{"init_std_up": 0.0434, "batch_tokens": [8192, 16384, 24576], "max_steps": 10453}
Each number is 128 + 24 x the weight over the matrix's rms, rounded and kept within 0 to 255. Layers, rows and columns count from 0. Numbers have three digits each.

# k: layer 3 attention key, 128x192, rms 0.095, rows 54-90, columns 96-191
# q: layer 3 attention query, 128x192, rms 0.093, rows 55-91, columns 96-191
# v: layer 3 attention value, 128x192, rms 0.0934, rows 32-63, columns 96-191
# o: layer 3 attention output (transposed), 128x192, rms 0.0976, rows 32-63, columns 96-191
k54:091143102135134112131139138129145129161108131133114099123121082098129103127094124132143099117124121160100147122146116139085154145172159119109121130150160151116173104183121165104133115154093187086115121097069095125152138095088132121112114115114150112166138130109131140135140118111111142113
q55:109159145095144144144130110105113109155149105123162098109128120085135105089158163089117112155118116087112133109133080114156117129111141112124147114153162131166161122131106140148107141165114114138111169123148151186118157151139150107139128134116121183110128099113134131084152141108135138146
k55:137109137110114135151131122097139155116124105156130120107118140119161140129111136104106104152101127126116142148122154118097122147122124112109095103093110136149071079093118125136116145147136133101135114171107131136116128116127145126164137138148109134126116125131119139105128144119108134107
q56:173148171152160078169139155144153110164095176140091114122144155130131144110172139201099123124136106120132112101113123120112126108144135117126156135161146132084157123096158127096090163116119122160133131134126138136129137122149148118135133137116113138138122143135122132151124088133123116108
k56:111111109124136157105127150119147147155131141124116135117116120149137174154152128092127098112110114132115107189119120093133154106166094105093115120102106131135133152094141091124133089122169091142159131126133124128138115161135126165148141170123127123070144150112147095101152154143150125137
q57:140117135161122134154152136121122151113129130131114132123090124168110120182144137134081111077118128157104119132154128106157143146125129148167124151135101131127116119128081129128134135139108130099135119110134115155165129152127123138136129120129116143145176149153124103111124100118121122134
k57:104160114135119147123146135142134152106122134124120111150153115127138117098141093103122154132104134140118123133122098119097116104141121121149109167140109143130112146133082163132118148133128144150139138124103176122139144163108133096146131112105145107148101127080159104152143115127133151147
q58:109155098130112157127131162104131136098124131123129096168129118133087128127139097155120177088133120126109151150136141124113132155111171120124093121171115125136153094155133129117141116107120122158145143110136103093148161132112132112092146144129173090128161109120122133117135131091116140145
k58:116173146089103106121152151127114118106076082072122108138159070136118146102122116093158136076149124090156152112117177085128135149161153150120104159102086175093157136121098127111135097140103139127134177118099130143156139079113177123153130115135126150178091164125092109125104122135170121113
q59:127138119147128151152089120130102120126092146125130116178137129130124174136147107122116159164137171095121171149153136098119095162111168138119130109134090111121124122063115164141153141109101106177123154111158156135120186113145128137170159174123151086107158129117105120142112137167152137087
k59:101126148118108104132142119126123121130141146151090108133134126117124123106092113130135145113129134116129090128128105127115129140150150139083109092145168150107167166145122127135105129167111111108130088137137104142157136124154158137157126118141121134124097138133146156125154111094146093118
q60:150148135122140109138102156159085107126155120135139124160115120082169151168111118092095150135154183109114168166142133168088145121132151149137134150143097140122123133099118134095095147110115147100106117118140142131081158131140146157118127182113142086123148152129157116141113155169073122124
k60:152102121137108149135130114170108143160130159130097126113117130120143145117110163119127141146149090158138098100128139141127140104142100088153120108120137132121119121149134124106129116104143121111109093157125141111159120101093091115134155104127096117082131125157115112132115116114147138146
q61:119146153099169100140120147148159101149125107120129149120122158125118089114113119095119125124127126117071149123159100117175121151109110129148127119139121146116116182099088116122103137180126126103132130154127127111132140151122134113116124106128134148159090111121145124098111086152128128089
k61:129150114122121119140157136148137139119132085163150108139138126138097149113134102141114143127105153139131100117121141101133143151152151131132137137123132171151130107107104143137118144120122121155140134129115150119127150121112107122132114130109099123139091126136138110121127154078109119165
q62:150167132163150105121126143117166121145122126105128117136125142127128126119137097157146129152143090134112157132159136121153133118116122106143141112153102123121146106129128124142149146135112128155117168134161106087127141151132130127113140125095147139188128109081138114119134156075101099175
k62:128148107126103117102098182126127121119126108169114130147148127152104155123126136108144176112139108128147098132125138095108139166126137145132138139102115150140149135095149180100151093150132108129146112110107117111131125108101117140171132161123107129135147110117099132128113112142101135155
q63:169106133144135124089098165159127127115147125116106133154145103138129140130100115131122151138143106140137126114179143133160127147141137104152138127148115110100144144129142099138109127092110119118112127131158135105107130126132091162122113164093148122156147117149143144138112122116123119129
k63:149126130148098126123131127137092147173112117147139105142103153125113061174061147085109162121152129150102109107117109123086151066147105133136135173105161123111108103127150138109142128123140101120098061130079134170128155077098065128105146113121086060133128148146133120140111107179121157124
v32:141117113186123145120114120111134169090096148137193133104123165145094125131142111149127138110133110146110115137133135143127103156122137083170125114152167125125150112201143117122127163092101138116122122130129070128129057131104130079119111092127141112111159063181153136137099113092135093123
o32:146057128103134131130134121143117110149154137158081129120114136099131131125158144138100126129161106111114118099142097117096156127143140135093114193121153162106120143094136141137128106106154130137150157127129136132105155101136105158157180143098113105134142146116089149154128123138067132162
v33:128128140101151131133124126100103159097133143104168138131098149107127109172106101138176119150103102138146135130139107142103124148142127116123141143105167085126106139094158168124120157104114133132151167127129123085086139097131117125117142118142119100087119093120128133128139107114134158115
o33:119113114105131116117134141124103131123139128154153137165117118115095134147166122136133122110145140148126147148129112139123125130137117142092142134143101144146151122063143162129120152102164153175151141140115127123095139129106117140127142131095138129132145128126105153132098141156129130105
v34:157172131147124109154141157135142115130153102151126119114127119147119139135110088165116156083141063137127125127115150119139103113084171164129124155127098069130119089143146105144163086102124139115125103095136107169066133207111133165128121142170146149114156132147166125128127151128160129139
o34:125135108111112109084152145126143166104095163145058123142103138084158117094097125127097124133079152118134096084160103120135132128139139108107106118096151187110099108046141119104073161105098142107109079122118098153117153108117131141123104127106122168123171132120116100159105123058155121138
v35:139145160124158112092073126165149126158129115137134177182108145115155150185158103114162131103077137127155110143119114123146075156155142107122112127137118110113037115111133154101109154106110154127123134059131094155092139123120134139163130162113138113093185155136116130124099151108109179164
o35:110144126130127147102137169144115103140153136117097137150079144114155120105137111137131133122159121169101146148167140095171095103126126145160113128117124138097138135054095145122146138142198150102161122115120118056106161145119104125142138155145135106137144083143151123160127104106130136136
v36:146134129105120103116122114088093162113117127098199137174122126100085123183142132114161151135115147128130134141135107144131114141136123135144144150157137120147089121110158152120176147102110145142146134116135116100117140118135108131120109105117124080106142096137111150109124084125115175123
o36:113098114121138135135137126123094106124150116121143142130120132117095134158137122155154140111138145188117127154118142124100131120154104153115153121146094150149137157068176156111133115105173129141155127119097129130117136119125093124116157160108112104100141130120103115126092118159106186106
v37:117143130135149104085082128094128165084097113167188144135123106126119080145128120105163145104096181114120146155124120098071082081173117130138128103141143111163101101086146193095116152149105169134119156145107152131105163141130111114119138108129132084114122129126132164115121139094110171194
o37:112123132099106133115108158117121130104146124066135107157091102146123165113144123131139161094156151096152177089092083096091164137177150141099094137115126114079136156050124128107148138123145112139168121124134112110101159125127157103129145172116148126086164132146079154152111100171136181127
v38:138170129141132115120142114089140096123112116119157140108116145158099110090148165158104129123111160114082124133126150167130087132127140107178103073145166130166140120152146126141113113135122115180074122133105084112140117117117119092140095117103143156099195068133106133134145145105129140151
o38:164083164142130120108158115125129130157097104084083110171124121114142105151134131151125135101134101118112162122092095102111145141119143145084121134118110121131117105086128115151089123117122128100139147132122119104168111095133116163132179122123141142107112130137146198116131149131103115108
v39:124149131129126117124110141098122132097131129130149142119125106142133120142134115115159137138129132104107137130138125104101106135119127117101115129121149086142143142105161147134124109110125124160109136128125167115101185137121128104146127129151118122115129086108109169116163140133107150158
o39:112138159129138136123134147116147161095107120097133103153135104154128144114121119125137141099124130082140163131125136116116139110148163148103067112149090113106140126112113113126109143102108133099122143121115103137133123123128141116088125137101143141112144149123144151131121163161149089107
v40:114151107074149119129136127124114101128171124068132107138118098151165164117131128109125114185109133115176140098153105139098180117175096148093109109114165139102126168110152171162146188126151113161117160116145139085143134122111112150119118141154102134112118157100142132144148123132172171092
o40:140175113143138107120147103126094112116115120112166139131159105144090132114130086124168135137107093141092118154137169104145079129065116137120176129147099124165153145137122109111125127150131133150108156143127086121145121138138136128142120116154137141135131117125174116099132148111139105105
v41:134111155153085131173155126141131115145132113125112127130157137096131164136134102145105137107121107143135116143123119105183144118091126151155135151141093168106134119132085081147183082128126118136155115083135093136133111139114126107152127154096152151143124173141099102099107154172128110097
o41:126145119180142129164119106132103122126134140141123146124130106126153162113100140107130144109095122201151088143155145113133131114160111101145150125106104151185099131108153128111134101142128127098107076127117148142137113144130112131096103148110114123133125115118132072111128149075166158119
v42:123170081126123122141140128128138108112118140158121074124155148149132149099113168145085149136162130127135108114119170144154086182117155117170116152117125168123151099155103090133154130111131127120070124178118142157187105099131121095155083133113123141096113103136123105132131163098147110117
o42:150081123167140149142145099147125102166153106115118152101135138151139111126135114131125136167083092135144107119121149095118155132110102118090136125149133149113169131180189125165129116128149089123159085115130127157175126142131114121131121071104098110128095151133143137101149151134128139146
v43:145099138131113115119128139112118140123081094093140108150090151115126121164171070145136179137056205123104147174103082091144136119141082160111136155098152112115135127135110155170140134147109098195180125085093140120116147159144132063167151099135155150147134117103114163119119095149158132128
o43:116158159120135141163146138122076067143147165096151152138145092109128152132119199120117137083128075112162165164174097141111137113169124117158144109132108127159107143057098097092100087124124124135114145131141144112115089145131173140111155150120120129093131165126142118108147166141149124097
v44:124125127106108124107134141095104098132138125105167107112127121135116122126150150139106158154129148123130120138148165136122117141119141108143129136126158116153149137142140132154148128076131094175076143125115136134116136144125128118135087107160153132110116126139134169103162140118142142130
o44:131132128168141151124151124115132142125134120098107125146131098150124164103124110141134135112061089109139131180158160109110142123106118109102135120162078126125130113139161140129096100078130109112115106112104104140163103132126108141111124104096108112141141193107130120107146162116139140123
v45:149078144111164162118130072117083167113128149115135091126142129135138112152109138103154097125140124139148105116126123122089162159120139087100149124143176122125114120109138158113119140133136162089171164136132160085140153123147128142102165107139102104113080098118169128102148089120116131117
o45:115148124065097135140118143134163128126115137162165119147163150154088166156139105127112103130165139117103159120097151152107155124119121150123130152134132132115132165144120164111133152114130141169133145112139156144094128100123116104128141149117123107169135136126090158133112105157109113124
v46:107123137093142149160136137148116122162138135134104118099144104137175151114094116107111131119092152128149159147173136097132135068082087143106143148140177125138110116141133137196183101139120124162134148088117121117105155177151130121101130128168129126144130100118121147117150155160134125153
o46:149189124178112142133123139117142158090087141108151138146121138153124142095094142104118129111070112113161104155127119126165094154112129074118127119095094126115145117135101105113107099119082146128140093133116139124129105092132154137119093126115116126143135156124138066123111152090192160086
v47:165113091091122156160125148137135099125121137110119146122113149117106099140155141157129127095097083130150144121128073122172145159118138134144128158128119098142161118198086105101129119160157151094194139112172106183109092156081128113105163127139131128145100103106111101112105116114173110176
o47:112138127136159138138134118171117107146118145129082129123149125078142112174073137113120117148155114130128126131130097165126129142138121122105156124104089174154121117085124117156104123110125135150106124142155121111124125142175159135146122117088172127116093137132122052156121152114122142071
v48:140107102152139119159123093143166147125133113127119108123160149130125117127137110134123143111139138121121117136095110129149135106150115145144125109141116167098141132114091145139130123155126136092140116110123104151151078144107129108158151135105136160157157167132149104137078143125129118113
o48:153117136092083105125123114124128115123124135153105120124126144104143144131127132111118127138149114123131127088127113100134134108153134150169133108089179144128096130117099129119128112163121122132128134155156171138128121131143150137132153123149121133109105099170133149149135118104098124153
v49:084121119111135126168140177149112118136151101149083092120182097098144146118114126092088128138101137125143116120132116107115145132178119105146131127124091161118141160114110125172161093122137102115137132139147181107104180109168134124132167143105108124118097160136121111133137140160139104141
o49:096147092166128156158110125111128130113107149134148151126123108140117154100111135143145138126118141162144107130118134097125115125128131094118163130139150125149135107178115142151147129132112110120136109108148141144141139127146127153098108141169141126151092131137180121066152136076160121132
v50:149130117144133114101090125164122181114155149154185177166135135099104122185134091105133140100150121116157132129105107066088116123149123122122123126158166111134125129084137183111112144129112163144141147097139145126095176134134143156123163139149140087119125149127147153115094133130118148191
o50:082153102095101127122135146116142164093162112134111122138109150113120156097109128099116123118148148140149129108152145100146140103164122130152116167132131141116144110075111159109154138142128120107125146115106117127113175156128140108119111195141139136103154101107119094159110083140132169145
v51:134097098168135133129128129153175128115112110135097118102171145120106130105149134145102139121138127123135107116088120158137140109139136114151098106113102167101157134121122112114130130138140127094116092107120110142128085139105138119160135150071132141142142153145139102150095145140131095109
o51:154088147127119125133131106128138121131147127139086129116106136100135117124124147133087138133163126164144112093150119116124152133127134135143147128102203126132098120120133119131156125157114131139129142154158140139127142120151109157126147114169131121117097109170142172138165120097100123171
v52:120142113092146123139122097125118140133168150110082126111110116165181136117105155093142119157173105117151144092163133132094157133091133167085134099141117118136148148131154123133096149136175167095082128172145174113158116155123128208125131132193078138125152158101140147122156134126115105095
o52:109180142119129105103144123131150141119093110147151099108178151187099098098116077122147114151131119105091124127125164162146116135095135134122074101129132093102166139213113107085125143164118115130113144128107122170142122154143148113119101101133127155165122108129131103116125128123136091116
v53:138117103095145131120151102099090128150138140107124094121098108159137145127125143125151098167160123133150116103134166141100132177122133120084144133109138116132145123121132119151113141135162133155114143186111177101159148101149142142126145109161116132101094108115140151147173101135146115108
o53:119157145115161111130165117131143106141110134146163108136182136149094114142134103132145088146126090095127133141108157150111130133098119130120109120160095107106169149209148142155104117091133111151121157124126097153151110125116125120115101120122108135163135138117128161117126147153142077112
v54:140117125110179141141102125129145158120131124137142125089127122109170140144101076116150127130143068125180131101128119095089125127096134099103153145177128095145115111105134141113130143125120157107117169150128116134080165147140135177129179117170137107108100124135132126100138124119117122136
o54:086129123109114148102142136101159140125107144189147101151112133136109138095095117136100100133152122103103123091119147136146146121143151149102065155101168129073156119139114152097136112120126126148148103119128140139093132139111148144100095150133112128179159099127108090163091099112141120124
v55:168112111094124147105166119109152111155103087079113132121082116135146138179142130101140147144106119121144153124132148127168129143135122162058132109135092126140104147153111142146127148160127150124157105085100097135118115151112116125173158127124139152117146174123089116128138083136138132120
o55:103110151116139111103119143145122067171139147123124108140169117081131125137087152170139112125135067135098155143133141173134100127125116132199115118109127109159114162087119112070145120109164170161117172147146118127097066180142145133115140129134126135160123133133161091126135125156117098086
v56:109137151103123054100072175121119106135119118131143138155111146085111134168179132161119139124123167108123142131140090119166105129131137155157121154133145120120121120108118144118188132129107130131129109066163139167110088120142135151114050130108130125151144128149109125116116134130153147119
o56:122155130171143162146156119132076086111127127087125148118084091100154149147132126109139143129076127131168129167161113078161106110124092113116141107125107148137137096084112129141145119165143120142139085121097106086153150158113127135122126096123152119085144139112132100124137131088130182107
v57:133170072087129125113136122083126142093109117136096105088086142183141117074108144130168118107127139132119121136160145187109097148095111134093140107116096103126117084172122111112064129151153164121098152193141102131149123130112119116141134111181112152118108091087132128130175108091134115127
o57:140108148107141097101139149154158086166101121115108112153169156171127079145135097143134095145130108075108152110108117176106137194100146153083080120122114096121143164122147075133090144104128132165138147140128141146108129132127173116146139134096141136144109142119138140146123140188151108095
v58:130117072150147174144155159095147096114103102130119100074106155191139153085121170159107107138091105137111132156141156156131113140110116123153147129086131101116186119199125081144111121140124095141119138180108133151122097104120109077147150125150143153118082131102117131125143110130137069128
o58:146085170127156150137148121144119097170142176133120126123143092132132117137101127157133122142127119074141126113123102130076136158101146108089129144130123114128139127159125108167079085082127126140130154138160133136125137134152142158124135085091105108159123149118117133115180183137132102100
v59:125159153098150117135118136106075162098143131142134150174118110092120121125126092068132115140106124119139139109150124099112129099154114110111129152123138131128122134074164158141124141131098139169120180135135154116115205112143137109100141132121104084131108146114135152129154141128118151174
o59:114134084149110120134119135102133161066108112102183147118113124164100145122138126113151125092101133128129135137131140102132117100140120162115118128121090130127148128119105131125145143140130108112149118106105117093112155133133161098123119144160134137114134136139129101141121114153169144117
v60:159166132129109133120114101085108129144126133120166158171122129121109112157184147108135151124146180106103117142123133089125111123131143109135122124163138148157117136112132161124113121120109145164116142123125159128134146105135128141141105149146142115123135132141092155131115141105092182186
o60:118115115162083129125127140109126159118147090046104123121126109129151139131101109137148133109121110134137130163129143127142141082143118126154090125128083094126119156134140132120138135130169081076138121093098094110185098172136114099112138149125147136092103148110143121130116117182113138136
v61:130097110143126149123153133136130133122132118130103105117153107150127078121118168155082127077144142134111097129121121135126151123144117117154118122139090153114167097170108107108128105151166123085152101150136113170146108145102117145138120131098134140180084123149141129130103158132135096163
o61:127124130142100137157108103103144140150129126133091140117138134139137098123107153115125132147134166126129116097131107123113141159124110097137115120099173153101116109144160113158136124124111121132100108144146130141167101087144106135160126115149135130133101151128095110108153102114092160160
v62:157152094110113102115115099112145130144112118142092137146112144119151139138156139124118122155145140142136121103099102129138112143122117151101130099141117142119111135122097130112080120181143168146107101115102127125106124136115136130164125161122124140137179190109099108142115125098132120150
o62:108113176117127103106167120146127100169139114117141105138137137105126086133113120125147119141138086172129150119126144173193152142122133108157119120116126113153116136098128101132130150170175130120174148143128119153132118157133139109121143126145123152107095077155157124128170156161131119103
v63:136131138086132118095132129106072122122137140109146102120080118155138136119144139114144126138110145122142145120144136117088133123130128122107126150140153117157138128132148147136124150137134123175129154172133183113133166106147120136102141124165127117110106087105145173133172133114123163151
o63:110151114131134151130125130108125126100110125097126138141158110187115148141125104128142142117105123082118147176114149129124107134091125140110119121162068116110132130146135125145112128098110107133114143091124064127157108136131151115138114140118126130131152149105110122100141144162131109104
q64:136134147134145137137133133142130116137126125119147129145121115120124098124135102139122121110133109117108137108152117113136127161117133144133121150121138104145161113113133143126123132126125112125108137141111130117124113155121122111116119121104126139141127134129133155122127119135125131127
k64:127134147082121156110117136100106127110128108065177124112119105129118144092112087126134164122133154115131135137119109139143135178103149117151087134124131139139140116124095112119088134117124090072121137142124073114101110123107125118151174150126151139107135136110102124097131135130157164127
q65:157116123115132125162124113120106126111139130119124135111155130134155130133132125132116146148119101123124130145133133125111129139148125104114140119132126141103149140134120144132130108139116140119135105101127144129131133123122127161136109120152112128119131092135134141130138114135121145152
k65:139119149140143099106118114100130101133116101068170145141108144138132130122139074112132142162123199109117100125125151155115115160113119116158127148119099147128109102098093146129078185118101108159120124149156087151156174085115118094167151117115126172116136124133130095134141116139145119114
q66:133101117137124164147136100091111151116118131108148126139143124107126149131121117106135133119147121108144132138111116131118123117132112134099143111164100119126140106104106151132121103128155128115133127087139134147123119135136146125149098112096124120098115134148112125106117120147139127116
k66:117125173115140136102140138109153127154111159106144171089086170119109111119086158202114110144094171144100106198124132155108142102111124160171092131126113109175165141155154114123157145133146106098134184107135140107097122184148130110137126066130130147136151122115118121138150133096142150138
q67:101123128119131136140129110136131139135136146130163127127117130108125144157138111138145134132132125139146126133138125139119152134146124133141136127117166122133124143136164131107122140126136119158124149158130129119134140118124130096142144120132127106102122147154124136115097108133119141111
k67:134082106138121146084114142125125144150155122120088143141131160136140112133143147142149127088145134143126094137137145095134143125134121107074135140160142153125093122121097111141099158127133108087104098116106161109110120128203135111133127115099134084128120127136121111121149108114115133113
q68:130142155146118135138126155135142135156090134167106138100173164136154131091154128156141113149100128116096120155134091088124111064115123111157120138127171112134125135152124100129142137153143115134137136134111129154143120156110144116139127112115121146119121167137122120146132156137112133156
k68:159127132141104078118092106185084126144116176149167125175174112089051140161115121098109097146110113152127129163136112181104097124152118140152147130117135099144144118138154111099170113092147162166128114107157114157113124110114091174101100117144103071141127131172102176093113118115088075155
q69:127114128115135130111116107120147121167128164139124151104107133138130106132093151106128065176129170141156132088084105155154126153103111103118147121115147134129094122127122104125102135154131135128136132155147136151130102106127124161131121130127091126149066126128158159122132112111162112109
k69:098133180136175161125118109132123100144125147114135177111115125131115178132140062144132147108113131128097163145175104096096166102110114103143109136163142095130134134138127163141175121161114088134179164066138100111156139172114146091111141153103123149144151147157145131132116155147137149130
q70:160124113158145081130134072140135107158093115160161127091135180093094137112094131118090148153118128171101079181141137180136063098105124164145137148127119159146149119091097187136151103137152130125097119126086136131074156122123098115131141151072119152138120115116077088122069096123085110125
k70:131110094105124045110125084150105140111139092135107148155091123078084112189100151143089169137120121171138112175059185169108108120113126189151205131111072134140120136105186137120134078087196205118076110124085182132110117103137015144185126098115126046149127142156035178064120065125100143107
q71:151140122113146080118137142168107170155049108134114131128154196126157137109117123146113173130097115183127154195146135170096128083118036197167181158151163122172174111165164114123137135129151137094089063124072167126099113177119081132131110130055086080140166103150046128141104062108101116141
k71:129098119129136129096147127126121104123127150110151140147073117109109118154097107115113118146131118157107177136137134156149121142139137152116161136123124118147146146143121123131142136106128129155102131114146099123148107120112109122157137135114118101126131121125090156102136116120119132129
q72:117135119102126112136129168124093112094164150096134106147107102133123144146119089134118199106134117147143136137103115174147166115144089152120156128161099134138164112153135132115081109092160109134126111067102083104132166132138098112146138130133128130105133153105103125123107133181125185131
k72:133109158112098146112135168127145098133114146110134127130135109133129164099115132114131116113126157103127164146149119119135109144128131154114112157141118095119133153125117063102144132124101149156131137096175139073109132119131183126146141149119151123133149107134115118130169170156138114135
q73:124128143183139177152123119160150132095134124124131154146144109169151097093131120156149121151140057110149100136155139145144107130121163075134089148155096107112120149122113153100094121165140100116136139150163122139114108074127169137169139172126145144154125130080132104134116192144138106113
k73:156152159110125148125132148138162147140139074110125111112133141128125112117154152156159124121096130139148127136091097107095155116119097134135126119099150145148128143117124134119148135119138127133152129110104124134099136154122112146110125128137118152136111154124159116161096138091132138150
q74:109151079131099110135121127116082137103194099104145166117102077131107132156102075099141173070130108137162152138163124138148137111132109155149128143126089119129169131135099170143108112108128140121147146108135100087128166109122152111095139136106171127133151178118113131115096120171137135114
k74:124134171133145128089110166108144108154110119113100083131139131177117090098114147140128099098094155100119126120112083091137118116177154149126097118154139101105191137149104145144098157147059109144134134096105181150129115143101164145128124119131135119155094089125146126124129128112144108143
q75:142130143147126114116118157126138133131141091148112168116095115120166133139179094122151165111103131123128130164099100099102097117155112132164132131104148083131129168110144181113082164171132128134140164106136184129145136160159132102157144145159138128129088150108153091154074111157125135113
k75:150112116114165136157161115127125153100122095164111103133154160157105073099122110141166112143101151129133104106095114156151142093106106121156137094145117133125142127150099125121070103160142112144128125139113143156102089106076117098134144111108138135138075100140137141149103154161168132148
q76:177102149161144148121105112159152129134061165156143127134159132114154122103111173134156091156122154096120097149146124117088081142103178105117097100106192125136068100133116094104129147115094111124124134164157160160105050106134151163157108153109133176175117129130129142120184189100097117123
k76:129166084108098155141154119113143112160127114117138160107113131113175111131114144115100113137130120155146120118120154143119127104098118106128137073086134142142085101113148147176168143107172143103116100134102100153161133152123091126092082111145119144102131144120147126162125102087139139102
q77:127102128114164155141142091131154150118121117146149134129116112127127133107119159150129089178141129130147142112133137139121130149099175107143140118131096101139119135131124130142120134110129123079123122143104131129091098112117143190115110121124120106142170130140149178102155131102117077158
k77:127135119146114127178141158129125137133154139090146118125151125112117127126110146086149162135158084132129163109140155112140136133147118149110143061153161124145132120111105126146121097112141152150111161139100118124133125162102096136086133114175140135115128161127150120142117119084142100143
q78:148132162112157097127129128086192095158142131160105119129092169076114075143123140090142109120128109118127110091111144134151126128098143114107131108096153147107065114119143118138132128142084150157140139163155142123141114116112107125109125147117118130154096126145142139157121089129138150142
k78:094104127126124097151178091131073140094141077106142110175156105149119136174128082150118188125160136137171124159150180157076150169127167149131117134133119126089189152132165173131153152129167157109101133141112148134110188122140088133134108155132147104099127081137131156125107120133160129103
q79:167103098138149149127119107141133115134096068103143093090141161113158121141175126135130143141113123158116114160149177148111098086109120147166103141100116084155149133116136173115136107177159125100118122105084182138088151171104119109101131134097114114094172169072112064151071057137097122137
k79:126087138092155148117162095128140148095122129136125145141093145103134125153128115137158150139134100121117136155134109145149114123109106124146156139137093128132129135135147095114144092154141137143142142118155113142119067112144112130151128119122157106161117110116087135105132144148163121079
q80:133149106147107152137107157120091148111147135066132114132166118185124169102152116155150158095136144126114174135151142111132117112141094139137137117171102069098159136117129152132129122114126140117134126083132127126122118111152137104107140135149157121111120154109116110162127128147115138104
k80:140144144151120176128086136113181120082145146159075152147114124136185108120193161166143086135091121084133118116119089074109160171148121095148103149132152137127084081122063119171086096132044116107141137118151116104142106120157231112128137173131137177149126119132173075137123169088105114145
q81:100140114137140148164156113143093129127173118110161149141121127118107159139142104124122173108135103129140129173105150139093164102151126138133138103142139134125137117127152131147136134101131114137123136087113126121137144131124153100130150132105120119098114161143120083139090109175115167124
k81:118118167126137121187134155124135144099161102132049156158081154122159147113072114146153142090140137159119134106102114166122101120131123112158112121146121092122183134153134131152096094160133104147132139139140136120130090144092100126131085130115119093137148080118130139118148114121155108122
q82:111170118103127103132136129122080151077174102100140079163086081150095150135140097130113160066130097114161139124109186122130136135118189136126173184160089100114140099084131142066093092042116163148131142084119110105138152102116149122136154140102119101124149133114167158122155141162134172131
k82:136181127164131140127100187125171133141130128161122167131149119174147084107161145136097084126128119114141160123117090101117130124113120102127091086176153102141105163150127127120079144144117101106125164133136150116131147159131127131127152138121108156123141135109158132159144134116123101152
q83:073129126145149109166154110130116118130168098158170136111104129098113118135119118119109116136148081119109110176105100158153182115122106141110112082150136192131138149124128158170140112147115113129122110146118127128132132120129131120156155085108140141125126128118106089115076144144150119118
k83:120113187114124098128138143134077147118144136094114125162134149110106172103074088124132155059095114116146126151127169140096117125141142188122131141121131132130188100103129131103145132128153137144136134090116144096112130125085138144126151131122123092114129090159085133130108131158126184172
q84:144159107147148151152121088112128099153080130137123135104162140165131090108123145138118095157099119096107085130159124145105111077114100197171120135143186108142123129179143103143146139168125119116116136173131142133098125139117155123110124094095104114142179126139091142105130127116149101153
k84:114122127112136122144138109109141146111110132119139132154087118099139141141128143125150139147117138117073148128119112117131128157134169106103155150112160138145128110092134148156173113137112127132103131138110136129151100153118119151146134115111158146135112139126107157103146167093097145124
q85:093161140130132136156170176109122124122145154158116145164127112115139162138121096102119164112159104148076111131111153131144157138130123105105133092104147105132133088135166092126121081128133080120118133103148108154154175125104111147091118109132109101111101103144111156109162145125140146191
k85:127163149121120137112114160116119129134128131106135117166144111117140144126119070123113163142119125126152127093107108124110127192139126118085138135132119130117143128091110145120120143107120107158125127128107111123124124119176117117093099121134150095126138163145105175112159123136138149084
q86:173123098116123109113101051176111155131122114208137097150085124069139096135087137108123103186148135207129088108119153175150087141049142127124154175127138146179150090152132138119135071075115144113105102173121146221093118116156053136136096152115104081177132064140090194121155138078137071145
k86:135143111113111123114129159115124124125112155079164126127113107123117134168145099096131142119106131125127149168133145127153124134122123173115122121135126104110117152158133113157135132114132150126132172081129129116131156125118108107133158129158142097114141156124102126124148133148126125128
q87:170144137127107129141097109097135133125115160131067118170132126154118115165095104092153133139103139102140133107121125105081106155126123140134146145085159103152116118173115101120116122096121125116126135147175105131123141096161137137141117176120141112131095167139107181123151145094145120171
k87:108200101104090172129124126102121113142124096140143080119120076121164153102101131088072145159084188071132138117118119117117133172116144087099112114149147078142106140111155132161137202108092092136099139111124081143171116145148121101121156100172135122122123161066182167118159121089126092130
q88:131088169117132147115131115137145144135145156142126117126114118132154080121117160137146085180114144109154123060107118122114123158106125106113123103116132138135064142141129092099111144114133124117117129166166149164147094117142125166140111133158124150137116124139161141131154131088149106119
k88:095135100119108159176184150112100127177170146133171131117126159128129205117119131154130147098167110139182121175183139145159192165200096107101128073112133161121144109117168095121103146093154120102137147142102135120155168128151111105100178156103107126070125128095124087178106138144129186127
q89:169133123112132150097127180158095164111097160166163120171121090104151127118136130120133076131091208124168164102126128092129119147100136121094115112148159089173066145126121119120086170163123156093154119137094145132108069134196138150172113116114091089119149079137135183093182195100087096135
k89:118143124151086152151133141135143080175142158128168119105187115129123114092143102063149139127149116125123117156136125127188140145118106112086112047167118161144100076138086116122142154107131133128138131142131079168167140105092111078094153157145094132129097143130133076143111148128152122152
q90:120137170145148120122142155132140108151144168142099146112126146152108127124132126092088105106123134112134108142110119112136138132167123143146114130128168147161082133089140100127113158148135118179142102133126099078148100156139149182121132102115097132110117074129146143140122156161116139134
k90:107091119153145120155123135139152150170142100157104133132138112123142123087130106113124135132146140135102108097130132112121126123092112142135123122136108144146152096127114131121120104138139121091114099157109129154093156138089093111098109151084094147124101114124122097131117130123133103119
q91:119115092094113123121119123145118151132174125072155155115129103160087164148095113111144143126141064141161156145164118157098148124146145092115138118118106137114162183149152117111161149105170160117113128119135115122159156099122135160162121109093129096102146138135117163126120134134131128109